Weights of a small transformer language model: MLP 512 tanh GELU, 4181 steps.
Each number is 128 + 24 x the weight over its row's rms, rounded and kept within 0 to 255. Layers, rows and columns count from 0. Numbers have three digits each. The size before them is the row's rms in percent of the matrix's.

# up: layer 5 MLP up, 512x128, rms 0.0683, rows 126-172, columns 0-63
# down: layer 5 MLP down (transposed), 512x128, rms 0.0682, rows 126-171, columns 0-63
up126 108:166124149149123150106146142117175153117104103151170128126154121143109147115092103093141144126139153133111128126104157135119112165121131134177145118123129169143140110102140112163129198101131125
down126 108:133115106091168074157140105115067127137123101146108143173134125113131124161136146153129131114085109119123139125097112086106141094116126116140151128115128164093132170110115146135114094115137125
up127 081:118168130159108123140128134120110128193159122107122093159114166124120141146150135093115166161160126136103130082136069148096129100096161135128131140172103126128071091145097150099109105133129116
down127 080:108102101126127105088118112135138085112127125154103130109115151125162076129117127136134112102108122083125087091123106102125070117144100094105120111074129125154186128105138106076124144139085158
up128 109:101113129160107123104086115137112125131126096152137147127149118133144152142170178128067087120087199114124138117150123124136104157146121169110095134104143181147123134093122113110143138113136164
down128 115:154060113142121121110115163161101102074148112110126120125091159166145145102127122123114115099174136144131134152086129087132161115093115127100124124077144154124121172147138110139106144103115112
up129 100:128132112100120122161141138138125137107142169127163149110071108124130166130157196114108139134122131121128117170129092132135113131122108125095108122126101107133120169161137168113152159133149149
down129 084:116138107142134145144159144121089132160075107150113136100129155129148116119116118149159094140116140118136136103173148140142115128124156111104142147131117149158136144107141069081122111110113146
up130 105:133156111130106112116161154132123118142141108122121142203138120091127112124079137094119094165151119100100145100138125126126088107142110157140103118077095131139122127135144096137130110092126124
down130 103:121130106091135136169104152102168161137131145152080103125142142140167125139134112174156127095122095145138121150167145156173147159148131157150115126171162112173120097125097166126120163139098150
up131 102:142105160138118128134118135114141128131117147159090128084126190138130105150122185112115159119133120089137158149129176115145102117149119137121116110128113148110162133139118133118081176090103159
down131 103:176099091075092134104116130163148118090097132092143158109142120132111101119140122132163131144170118139147141149119106151076092105175187125181133128114116143105095101132113158116152137130171106
up132 091:141150144095131145155128094117142124061111156133111135125137147110157170083148123122136187106091134103156133123149142130156131075118126112141140135116150125142134108152120111148120091157111143
down132 100:123096149144137130077144094131110104147120181121118112133128094104130112115148074143110106112132126158115128068100174140121107147079127141100126125146088110128160148144146163144071123108130155
up133 091:126130136108107137115088139141122119138164163137166131149100081112095107122128132102104118124160166141092122120136134151124128104143177182127140110082196137132132151179129110120128132102087136
down133 100:132111156173174151116100141163144114106155133117125135145104104134118142107127142110129099135095122153119108137147137169113139155105139132133144115136126158166171123124163157152110167130171178
up134 097:120129115152132141120189087087136117145138143136117083139082131114133134107109104122145113104122119090100124122128140107119133106154149091145111163097169132101149102134145136133143095134149182
down134 091:139129153122132141145141149127172127119111133121098161147155165135124145153190174126112157139119093134127126153148116146113138052172131097155119136136148123141115139113115121148150153115117101
up135 100:144142157110130146127152136104137107118130112149108127175125146123114109113160144096137129131088183141133129113166117088140069190153151116127105159158137113104171159110111142090134165141113157
down135 092:110120102104154154167130133145130155099136139119126117160132146094122120116116157075087159139142144169136155116136136098070165106077131125156144162130152086114135113139176142166113141064149102
up136 097:152110170116128118134130118095140155120123140147151120144103162078148093147078119110099130113099161135163184100130120104147110121100157169116067103154114188133146133119097114146133135172135119
down136 099:133127103145128139166173106142139086121110153134157113123102131165155118140151136122182176114146134114137097127145132137165142151084148109088119174085158161137108145178123097120125164110142188
up137 095:130151137134109162119165117141128091113094146131134149139126157163110133121171101137114129133074130123117087137149139112137138140150092096121143118123148128105116148103140094128093167078123159
down137 107:118165138113126146114104138126158152129141087119151131145129104145156139091131102106114168098120131086108176094172105111143131134092174151110070132155153099110140123148126100122168162162119121
up138 085:114135132156126131099122156143148150144111127128163160100129139135078135132146144142134116154076151149140105103118155136072150129102135109131137126141119129158099113096084084095137147092166135
down138 082:114131141115084121139128134162126133160142143122103117137159137079137149097142151122066156144088113179130101121109123133101115116109122095102107101143170122099154073095149064125193138109112104
up139 109:077106107148124143162117106112171092133119142111127125096118140118142089117101141139132160133140116069115121135131161086132083086156128135104159096076152144101142094149166097096134177147127150
down139 108:124164137129124132175130066118147186070125105115155121140094127095140127079093100137125094112147113130137200117123158128113110158112110136106095147119170117152116085114139152119126105111188118
up140 101:123136135147128130161134136094120132108106143144084117123128130112153126119162159141086124120102130092125136153132107134136148169116088135136118167122172108106121127133089129118145152129098163
down140 100:118143135109087102114118120137121112153143107111112129109060145145094082121125090120132109120164101160111145121130131164109089118134104165114105094119090143105182129146157145134125105115101104
up141 107:120194155117165096152114143142114069169080114121103151115102101132131107133133146111148086119157098113087118175107093129137110124135102162148138119127139179132117125172154120099117137112131124
down141 114:135138106146144111125131115138163131119153132118165146136154177145107133122147124147134102109161105174128120129140153091111120163140134094108164081092107107150102123160126143122075127132139120
up142 093:134151100101124131100150130112154089158120161124173141131133183156115135124129136140160118080126155111103138176165126162135096120126162143153160131100111117142116116152117152126129130131137173
down142 097:136135151138124090109111146111132166125146146142100100127142116068127097105097079120153123096141090131123124137143096113174129140146075158151119105150111142138128163101167086076155138123128105
up143 095:113137090080125131098117134073159140131133178109160117130109188089127124120112132098115161109102100139123130131113123155187110105102100102101136131104106162168116121127145116150128171156135129
down143 096:116123162115131132111117126110110143197142152125082103124129099117092159141111142109118105126148158119113125145128072126130116170128128132126119134130175141133147111100160124130155100147109151
up144 086:070111133115123121135128147163094087135146156105126116149129177132118118144136164119102105157107148148105132106104126137139150120122155141155094153127116140116111147125084175133128108146133110
down144 087:123136162139089113102090123107114111140085090092127145127165163105105107110149097127093157122095116130131162162148145143088145148101126148142127118145112112124131106084151129102138178097148141
up145 098:085131110137126160157157119113110129107148120144094091121150131106151107154150075140154111073099135105130147075127101181132124116146128129174117147098124117144096127156150135129126161142124140
down145 106:108138107106109160143120107118125125115103127132198128101101112097130134135145127123167167103106139147136131173160118125156146132115156126133085102123132117175172138102128121099121156159116112
up146 092:114120147117100176159074130189127139133112110135129115140133144135150120138158142122125156145103114111166094156088109130142094098070101149117154106127147113165080120144087112119105125123114145
down146 094:161121129128157147083107101135126154150132139131185121148112144092108117141185121134104148147151124132114119094135074116134103145164157151113098159143152134101172183090164110179159155127142114
up147 097:108121091113087135142132140138121087129109103109108136138133172134142124122162153093148108128138151093115089096185134135135168114122164130124140172161132129112117109154127157133181086151133181
down147 080:159115151144133168131118094154135106114160104127108107131110113109100110149117110127100074139092102150118135144102143131132104141164106120122103064087141133117168114138130101124087127133097075
up148 107:125128158112134141128154106082160111088136166147148110111121136124139137119155121113114099138156176084127090120100154122107121160139129172155129110128139125126124152111118162071117134103118113
down148 104:142180120100113162115123158123144131150130113132089075116140132122160102118180154153131070186109117071089137140126093130171127127133124088109105133100102117149122132139086134102129122130144127
up149 103:095116127140125128123105178102100100136127091117152094138144115154130119140083111147076157137118132123121129140124123132139138130132107110148173138146160085141132131129083111111156177108110140
down149 088:143135143125115136107166096188131097105090148131137145127116165127081105117111193113142096082149146125139121079156125122133131129123110117113082141105104098160102111125144121114065100116132139
up150 095:139182169113126168079137112158138163156128125164155114138142129105144115130122134105160101146161134131117151098170113165093103101108095113135104122136148087171150104087100132125133141139123145
down150 098:178145143149092112155113096123096097139125119089078087116097126088130077082136145123138113104129140144121122081087115142133162119104128131094142095116128151127173115137133111138129107129112110
up151 113:126173130151103131091100159097108120176116155128151107103087112096124139155115167169100130158124159118148138145159094124150134160118123147130135132088091099099117159121112137183177132127131147
down151 107:113141084099123138163154136178168116094165141116120112129112136156123131161113102131105091123152138142109109114143154130098125152135139159141085132126140150148159148153126121111120150157136129
up152 105:125141092140119123095141120139121106129090107128133133152125178112068070123086099054161113172129125123158076096174128144129126129101135119141139135083148156125107131143128136094122153142099107
down152 105:154130083087147110114099103120085117111169122125134098134140064121122113123139108129106132124149103158095145115124111150135127130133129080110151108135163088075076121120153113120139143174131119
up153 107:133122135122115098099141143108180146144118140125120127137134161143174119170161138092146127134100110169129061136093114111148148145133089063112112144163123120133154159126149138152143146099123165
down153 103:097163129176158158138118106120127109109150113119102106125132127143107104092118109141092137105126108094079112119116092089129092138147116108109137104122132144068135148160071088141111086119131088
up154 098:160127114114110131156113120104123148120143109098101201106142103133152081161128096109126174108125116113129115088121145153159123153135136077152167118081097141095136135144097142132129142132200129
down154 097:166110143135127186142121099120098095096109117154152107130135158109102097141128115104132140135095146155141115108086130102136109151108120125085124151122116127096105106118143168116185169133123137
up155 090:125092104104135132131145143125098090123104123155114120135065095089161150136127131131144129123121083165148123110105182139121115115112135183143147161126162113148175134125117131133162116131136146
down155 090:133081134087115108149120143109146097184122093161142131131113124128135140118120113126139181138131080117108092083129135143131145138141139110138092132137135179161058160170121102143142115158118100
up156 096:162140159120096150138130106109151136141147145129125082098116127119138135084174096122132143130147124098111140105128115121145105141123151119118141106094142118125113173153116147101149139144127156
down156 079:138140096181131133111143132153154103126166105131104166129133120166105124144119159105107151103111122138098083098158106100138120174149160110152125154135155117121145061127122099150136125116125122
up157 097:138132171092139146141147145176131072125140171120150153122115131114129165100099118135116117089162100139119140105105133131137075108094118155144138110121152137129131133152126168146115142100123142
down157 084:101115070150117100148131130146116085147086124154127117148117134132145104166146125122144145116090150109136100096158115080122111153204090115116104159109130113139143135130101132122109151137139158
up158 093:115154079129113155128157169109111119113086141098168132126124153178117114120095102088076122128136139106121075100147113161105167150139114132138122119103110106124122131109141142111136103160152151
down158 093:170113135115132142153162119113127137133130107157130106121147113180161136165102125132121147135152134178145139162086127149104101170091130095097146116134107160094144144115098091125130112086124140
up159 115:132106105151130129123141088133116108112168104167114110144147144118128097114120104155115078120129121142130132116090146106153167106159101161105143138149150126134152110131113104129129126098117134
down159 125:177168137107158118133151088117106142142110068139085182147145132165132152141131157092105079141141169143121139130097089115116118079149112108140129130158112152130137137123168144118107109144115144
up160 090:130125116118148092164146131104097102073122138110165162119123098115175115135117144130124102109142129112144094085095134158126117135144177096109135140133127088142107169143131131176157093141091152
down160 091:099155091146131085121151123134132117160132130109081134113125121144105120118128105136085128110101087134112146122119115130119103111147129171146133098146115114116121073100115120105111148111163167
up161 105:109130145113107125135092113131134117126112104105130117152106129150128166144083155155127147150148078095110082102142137172130111153125113151102114138115119152147107163120110130163124086137124162
down161 090:109142121167114127143161106100126146118136128172145108101121130123150106118128151161097125148131099148113111131122140084178168121104086086156125127109134113136115127132131119105114101152128085
up162 101:071098138119103119137110099156135086096134142151151151075108087123153132138112125097118160125153137149138151104143115122149110182128133127134122130111157139156123134107143139133123138141117137
down162 100:119087157101114111113118132085144072161140138143108143169125160158187134171155142114113126160111121122126135136139131108113093113132138097118110165091101131091100131142159118169145151128094147
up163 094:163138126179107120077158105130134121120109107127131090161148148153141113128113162121132112107133094125151175146139117156120125105109131076144109144192115151129167119122101141153146168143148163
down163 090:118122133101172119177144154141116083157110176133114134135126098082163147130136152144124110149197136176125076146135116133131169157128115145124124113156136178162143143133133110126151112105127137
up164 088:135111193089112152173114170145144135135110145112174122109163149101132190120164122141125114122141148105154109132118134150128144086106168141088168101137119130117121108084094123135123162087142148
down164 080:127150113164153101103102087112143094112147072151115143153133099132133105123096125129149101148105094108137141133157139124170081153154109128159086161106112102120148140124128106136093095173151088
up165 105:154116137127123108118123154121100143099126088172172123174130103136180101125152129154125107141121156109096091093071142161116100158091135108144126147094133125133087143127169122150107146097119176
down165 104:146139126113111164114131084098160105131129149097150139094155113086108154139103117153146210105123088112122092143179111109158123120132142136107142128162145130145162120096130125128130089133113097
up166 105:124139109087130122091125137101103108106100120146132104109166137114114067172103157112161119158090129129138078121141093134112117138175118145155147126074120127122156171121121144115097137091144117
down166 105:100136084099116106133096126144092099130088159122129134136167130136131172120093085116103157110086111130126139108149152108150099112157115139128142176119142126177119130126099121140118129137104145
up167 084:091124144118134126141093103126127172117114131072154102096123160091179149118141138132113107097145089120112113135128163156113118139094162144144144132135126116130117069088116135167179183117126161
down167 075:144109095106112116109137122101142116153114145176110115141117098141082096141119111092148126137121142163135132119131107124111092138160106110096093129122117155141112124124108111134111112140116078
up168 102:146076114143127092157154083149175124091133148117156130142116138115130137151125129131133165147108109095141118124122078124136167129159136111125176159122121114109131095117105117155124110166141121
down168 104:136128155093140166112139165093116107180144138133150149136145137091102126100138125101108100133081114173137119138102135128140103146085129135111143169139129067135139121100112105078118117144125152
up169 092:117154154132113126149127153126057110113124136102100103099116079147143131121127133099121142192162103112147134073136122164167122135173125149139128177154154125130116094151099149161134082163133111
down169 094:116087131107134114095118129110139142161089101114118090130167194119127140111124129100162153146136155130123107131121134145139102149067137132125163129121159146125132145121111159111147122133140140
up170 106:125153108133120120107126102171147126161130134123129160139135126157133081159134125125159097149131080121184132166147176127113123147083130155088151156125167131101107112173154136173160119140134121
down170 112:134110117080140151100132126150117150165098179131122167120116099122141163168126108127145134104096111134124186132153108166189121135121202116155122100141145144134151137095120100115123105102095144
up171 107:142130125140149117134141111134139104127139100180149083132070103152123135116107132149087182108184143100130146121148155117121128147151120138122149119148179168150123109135113096095145096134126115
down171 112:073096128143103120147110126076136154142138065119089098107142135126116099095174158120101104082106138112144180122150111125106158121109131149137098125137148117108084100127102158141112134145126106
up172 087:141103089152152127128115134100140146159139107122138146134184148103157124128153089127093126098124123096100131145159134126141118119115082124110105144151091118129111101123165125132155143142085154